From a checkpoint of a small transformer trained on Wikipedia.
Architecture: LayerNorm before each block, learned positions.
Each number is 128 + 32 x the weight over its row's rms, rounded and kept within 0 to 255. Layers, rows and columns count from 0. Numbers have three digits each. The size before them is the row's rms in percent of the matrix's.

# layer 6 MLP up, 1536x384, rms 0.034, rows 1273-1298, columns 128-255
101:157096139073094111174118184174126138138176048100111060160147103103129099128120119134130142126167142121162162176135111168093134139075203155148148134153133111162053146088127101107105181137116088070113086140112084106079074133134126099098145130178158151053103145113110148158135165149092077099183122163151124110141113114147134173073170132149065146137182109131189093087136153110104138143118
101:102125137123140153178156125054173121094101104087129177174088093075120066093142095062138106055188158106122091117159069111154136143137141164099127116117102102129161102127106188102167113160134107138119162160087094122147146180169135137111155137113097129147107154191145167185114141153125118097058149065117099122183101108115120116142110192100132192124187132181139088094138101137094166087161
090:094149170113136120096127126091107172112124145195157100122193096137107170044106105153124106132147067107132164116138099102146127146090130157106105123105167115110183149163161182130110140093089107121121172103112071131170122131142172141179135100133154108119117105152132113175123180148099162157147184160151140109143122122074095106156057107104142098117134151137120138088200120144042117127120
095:161152125203156137096104205156107165103136081115149201142066142110105214179133142110137099092154154171101110137191138164145093132126120127196100088146136130108105100140172142100136160177109134076139144187187143133155178092109073160110088138145069151095119155167146156123133172110095088155145153098134128133156063082100158070103116150077131079161121136096159133117100146104091167130104
090:143088137142131147133131142130177103123107160092140138126159131131105171169089152060127105148145081136090111161132178111171101071120121137202147064160089085130091190162122178120150140136113123121064156118204146107147092142096140087104100103122113148121118142014149118160093086118151161179140162134142196103155143171105107116082154102111219103113172150164133099160130154146039156086138
106:113101118178076149121108103073130112145057105122113130135081137111105147080124124097130121119127107113137148147075137077129166093168148160133125083108132115108145155102138150205115079097051129137114123093115108100143099129152130140122058138082083115178120102099136140126147112164103110101114118170151129154167116128128145068102083135140161061076126077140156139183194145159111153160192
095:078101121103117170075113154115127173149146113142133114173164143132087086154168069151165158108128091161107143120156185120136136068169143130157117097124112153193135133143198113114183035136136157097155098168199138173138118145182108089087110124097124112118155131096135150197121169124156096121142116129127167118189096139155075145139155158129159123137111120138077095080160143143143166141194
105:139091126130144149109062126081143121165135124185056140070127100060077152179106095107100092181126133117091108177128157129120061111132103158071178089122128110140078097110121084200165165153129121135145153106105124122113090130124159106139125088083129123080133129096122162140087143086165150155166157149168146116088128195114158143188154063097128067124129158095130185122135139108071135122172
104:136107151086137100093103173143100153109121141133166058116134159076109131118115143101097119152172107142156130135131121182109099190127120078169146137153144138095091108138134100152179099073135120183117136155101117076101152114181156132156077122107098161159057087133061152123098112146115079118140121109092108088137148130157133107104079149128122156117144098079143098144144126111141144150092
098:118089109088132175136141152089114166121069137206130128127100099176112152113131106153108143110181209114157135102123148176144070087129165118163158090147151090138161094090097141135140089132147127124127139144120110063074044145069110115114127205102156135106163082139057197164107095152147156109173149149126157081130130118185095097124150090166147120112098111086152184094197159160142137083152
088:156117131062146103132125180107151099086133109102102098136170143122106101104106108144119151065113131079179140065114120126085155107140152108100099119152124120139130083123095074128117145101149159126150163166098059102145104075178209151107096127120155154215084068091116104170127133203098109176165127107094192052111158123180083095146130131127196154143070121149163107138152119088118160145117
107:131133058056167178133087148115136121142174140138135167191162121102155130128165100154085095107147102059155067130128108170143107079124151081096145099153076092100051166119117101228112125124091156093117112147124063126110128106107157155121088125158102112149116124140084194129132202111144160147106165198089180045075199143147158179145182126139143160139161122092120102158151134103140110120110
103:165150183128145167132068220130135166109124103129177141077127109104088154084156100132132126105105113132091127154117094101178111109099121149113136131162106139146120150080134123157216153115097074110116167143139164087102083182201190152130139102127125118152106197089107133159129096151132101125076138107099111139107104136097072111112065167096200127162155136121089135072102198112116166127153
100:135074168071160120088151162143144146130110191115123184132055153088081177078097121131156067173136097121124178123124132183169131086104175154143106154119113080171079138125126136173122150168158099126114125144098112097140103128122146158117074119142127097121034154110144112138165080187113145097172110131066150075106143097077221110101144113146131139099146112117192134124090122117078158112130
095:136121066198083212137086111079157102088134199156118113128115160123139170111101146086086114129119165132175160136117131125106133084143116111119145143109110088131161143134135159112207124175114112149137116140134133140111095135148088086114091156127047121098068093171110145213102129181136151102191144145189164129160101100147117140201149135172144098115191085099107175059151147081149121107144
132:103112109091152137128049129151130111122053110124117176153100108110153132108094089132186074111114114125092175088116128045119116101201104085137140157156072155134165092109166111139119123146120095114123138169113136188148148108137121091138059139127099122186095126168161129222141163155141090112113127127123144071140135146093084144074165094107092111065127112142137124163101106098107161168185
098:097156146136136096097089128119156136136140180148144106096149086132082082134144109168131082089156119152133114123108159089171098164105099067166152102086162084159097108188156123142139128202127133092119170160180090129139096129119135092096123143170084080118129100140125155111093153171160154108052194084084067101149126174134039151121190128152088184126139127114095133172096121090173153116120
092:132129170096171099062126119095100153194065115097124156107090197138110121140108152152158156131147148092128142116121176131187147148180187183064184072169104155150133148126141180150146115180101098131110111186124071131171150086126154101077113170151111184089111118132133155104102130088123116063068163136107154116065090063184129103136146133105096145055071095103107103168175101105111148119131
099:087127073118075173160149119148075097093127150131041109166128122103155071100084146073106125106083093084074159083074088115117081131133129086137087146133143191126136114152159156119187161152185178059078189103111144129182109118104115143078148139134148108140095163109139192125085143169155113140149138173128144104084134111113128113067130137128126161174159130159095181115173146176105125141128
092:123127120131125137129143131148103141126134122101160156130097061048130101161107145080127130133141140126117216171172121107127118150161139104153117099152099126124149128146171149136132161131114102126085077139130165126125158139107103104149135101146141115144121072159127051134112106085106174100175102130172111102077094128080151136151104150184136092108154152185097155109117134096107141149089
102:074200151181164134119140138131102154183039060159145114123178128115099137105082074153113102140124096096182119136109128143145139119103165118103117116184124132140181123111115194096135149130106111144144109115148056144126142039160118124141171141137135102104131109102135153112166058125111131151155138146082157143103106153159078190132084112080135160099149105183181112056137091172087173103088
103:095139126106177134130116065102161104115145144112078176127123117136119165118108115145094100100114103074154145044069110133189100153162139117092088133134157106108191112109209082125114140103134195083095166163174143104102080124137142065093107134154105075165087150095094126140112185072131066120167156123115117141181099161224110164126123107184099129150158204158118124169178137145125199139106
104:157148074123101110126151151186183167114108218110108155142079148059097137131139105154151100108161134047164189150117098140158130089133158108197102145094154168169164104097111095159137138114094187094089070118120080172077046056175109131113156083124095090092110115107107125171142214104184151114105108117125134102181139137129117138073147137138149141140114148154140135139130124098153125113146
095:183137133126143200144039130109146165086136117139118096091136128099105158125147109119175084154109104094139112124141066166149097145074153106144124101128129166140133071181137095117106180147093156124101164116105127146094129121119156120125170166174147107087157137135136128105114136109104081098126105113111135148174064111147108154153162183176099073081167077185107136166163130118102117149149
094:108133120177129114102110177106169076170141106165079142141106157121100078111138111188104093131163157145126174123116102133123166115080148101100077082092048141080157138097184140166170180106163066157060135119140077127141144068117146126083202112149119102086188145149161134142144093104165120108127119107163154076136134125129124117132145129103107149139183128160143119136153109148113116200149
107:129195033159134142133150157139143106118105179163173141138196138132101144115129054129141116117123141099125132125173140162107155117136083139103153128137081142107145154119072143150144057132110101161098137177191128171106154093132143077079108151127086157158143126150100150192100077117226128113121104132180172119131130083141111136175154132091162078124141133086173183125187117133142116071110
# layer 6 MLP down (transposed), 1536x384, rms 0.0304, rows 1273-1297, columns 128-255
096:125084137167098125144117125163118173152165135100148084127151109090134157187151127116100094164104176145111193112140166116136125124143096137170060138046154143071084194161130121143107164129112122179150075140077110085143110140122167174159142097140140116163126142141145095106122116119213066118119123081146116107146148130100113150106180131142151117192090080104174126097105127092138092127122
105:148135140119088161130138065229139145155115109095166164153152075056113112150154120177182151134172110120179150159139140079124134119105124122130176109132141111099125111056156144116139137121121138092126147123094164063155177155102116139109158109134144097064096144109076109077118141165152041202139161094186168146118119112163091163123136108119177155125104169124147106116101073090153151127145
087:073149122132087094144140170201187126146128110114159107145055143125196132186111105175113117129138148200144062020154143143123135148107068130110166038126082083122122132133149160133123161100110206097112145135127180172119147109189114120104135147141142095163128120082148133109120092119082126099141164122096087167186141138094131127082101114112118151079091131153136127126102148101185113159127
096:084064123109137143135157121129152139051168142119152106123145079158137086088108148151111115165120103054169119105126103073087146135145064130132066160112150091143088187154129156142140144106116136165137151153121117174109121148186176115151179042081140172125142133132127166130131050136129140120119085097163131130068163137100158175158140180153133136089093207153175139157132089138157063134135
092:111097120172169103140132097126060203116101084096121165137152121127142107125125145086136065103103106101138115126116140114080082066198152165123173063132155133116130096135121123118098117135131136120127144166114082115050160082124131128105134099178152113180136155140094156153145142159129131191114099213092142131128164157142126131137126119127160106118158189145144131143129133110072161149165
111:171120121100123074079083135108074106102123143114201165107153104079095104135114125114142168177055120109123100140091165139170184150098143122187192121095156154130079104107116071147147060155114218076129153114089075123128094102127086166137152139083116132186128160142070092141171112127141176156107226165124113199114088112122100089116145115141128122116145113158117105139147113122199174103109
096:181113182149105136140137119135084116072135136083165166203158084082158104130065103104104145150142090072158123129142149149151189115092168121089105072133144105150129093126120099107113128095130138165155186121127145148142111123133136154152109043121093153138130117107118157135062149116117077066127039171153102163063130162108158119143119131095089166067182148127181134073090166149077159100168
109:146117110080184099129117127097135187111149152159104103104158123144127151124088118094129167104139173093149146114112098171131097098106082199136056140186088110146139079146149137119120086121144108124101198112147127192146088139111160094089172086125079122119129129194080099107140114140144156155101158159201136077120111140110158137150116069089087149110098108106135138140135137153172081115113
101:111144097213115123118078140108128141096126115133119094171186169094126168150071162139090104197167144140165140110090039163077168163162132109147152184140111074188140064098164131155106058148159103159110117174148127067181195089124115100134116121126126117102145134124152124044087118124141185076103165082161184091127133118146133159070169116163151086101111109138122150105149125144093095163065
104:155104127127175114166163155152178158131164167183107160023122072134139171112136157133129051121112108149095161142075143062152125160096157151132152097132106140136149143088084124099146166172088078097093120147102131148064166151101116117083145139143123101113153193132117087101058144165108121154109107116105158131133106123065228114154141123066148096130137099148118171143098141134183137126148
085:146104125145202164154164109085109116114181185146113131135224213154088133042187133097127182127125103153064128165175090137108122097136111114096117111104138058077125073147158098104102077071109082136067149143115157180094196136149081138075145171115152145115172089182138115157115139132109119083148193111064124106098117181141132134127111138174099100063053104213200037095158154120133179130080
101:105097125155137198129118104160199039093142096131155091115108134123105168083147109097144130116169107144105193151175125135126154196100160147176159117177121145132140043138062154096127159101105152093067066141140161138130135083132129151164159135114109125229143112154077116149126048124087097108155168174127146119088157093125146144029109164131077117170137153082117115067092091092129124084148
090:093130113136191143100158161173150169130124111109117122112166121127172108127104086130164152116170120151169165149153105161101166088155125102086116175121093136088095094155168140085110166075121147184116104124194175058125160131131117137157122141130139116133129120152134119068119185079136172147134169145101146115082127066135145101092125078140125128184154133108150157123137182109168101131141
104:168125149139115156151141142152172125166116169126150130189073116104152183150181133161109128057077102110086134106131156116142135111130091132132116097090178130135127128144118097149142136107121120098067111168189122089110125175120133107108140132091104159131178149153131120150076169149115166118105141099137110159081101083145112109110089140158085133121096067184117166109146065138167148085101
102:126132146089167174137180193188167117090100113140160085148137104122141079132119114077128065076095159127066177109180134137144114166152142112089126082184153109086149137113122173152108169164180129141142157131146121048091144136107126092157148070146139166153169183084134156134124101100115151151123191136075145128112153204117110078116121137122123165137150114186159106136080109082134088112127
123:118067131138195095151192147146080168154164147068081154129178130128109109162124136166148116158122140160071098178154128104171158155154156068095119130133066136130133170149117125102132172127089112090126117125113188146095168089115143090090152120111179182153135162144178134138155097154119121135049133169085154094135148134148081135151115143104087163128096147112173112157140098152166164097110
091:129159155117168156118106134116142090150174215136106174118129137130111168138119156108190070141159150107112176124094136123150188117113160089094109106107118097130132172150108102088186125087112150061098054118128156079173084150129143078150091123112112093146148189122137099114123150083086092077135132133155116200097121134171168138170125147152174190136090152119185090161204120090080089059150
090:112156142124133082194153130124122107149108085125097165164121171168142069133140107094238081155149147216156173048160116139112111179112149139067084160121136136166192123080164142147132144165126165158165134144135180121146096085085126065102064157079128123125140164151145139139123129130125088161154078156077142133111117089112155082163117121174138137144203174138094108137155160103113079102168
106:099104110105127128143148107163174122172155144064153130176170169072166145089094202110111111114107134153135140103117151105099122181137163165152149079097089134070088157090135160147126136141112105099154111117086125101092115131123128129130155137100213090122162094149041106106098136113149170118156141134145174128193102086170122126170166167117136160128163087124143084117173149105111109109094
096:159195146141117178152075159162112098165192184121136095164140106102141141136130129137141154149152103062180139092111108126156035130155181126158128128145152152148119081147123131153132106118116138124104143081122133174150119143109134132069084134089131141151104100124086139019116172112141140116098128178095075085160113124125101132147106118105082097155127142115155080106142204137166120119084
104:093041111146134144164222137094135204118108110151111153112104146128113108096123159152130108119093122094133121112097066123076138082116100117107145077120108111190104205155192133080102139169111096065163193153115130096161143127162143108152136119128102151074142113204147128173153188177145131112074122016163192180110195156075108135145114118113129174099147112156111136145075134109100108175123
103:114168121121173053134095167120072119073125112136146187129141132083157153070176129171109135107157132102149128118133130148177104100167181163100130144081161141081091127155114128148155101145125182122105137092190093158159088133090122129108152173119129109138093120189149136157081173133123079158131152061114172110154171104153140101101104110133119060153162092202159146093157055122164146084124
098:062168107182134148077104140152082094116134202149100084098143113102131109127164125156123135117098155113155178144073089094114113108087128180100178207105131164151107136191096132142102075120145114167160119133141148126124111135071116181146122161161189128071102104099165124109164099106125110129166166170156195138134084131133147098155094083144156110077105105108126149143171088135081149101074
091:152146107097129082107085138133132135098134103166127157058144113147089131068050140086170116147187093136148141096131164155122140065131099112155163100123118135137103201167147167102140088100151063201144134092086125065130123111135124103136079152035230106162162133098093111148156068174118138151137147133128127148153143091173106152085076131098196113164146163112096101133091112135112128135141
093:070121070123135216127106141095099108135151111123147159118138169116168145141140133136148092149175150135119096120095151205081109144192113088134167074178149133142020114141124177121135125147101124101142098180185202092097142122140160141165103168104101160135084139099101100105129072117139083142156105133151096128121066092124107096169100157098173142172110084110102181126086098128133105100152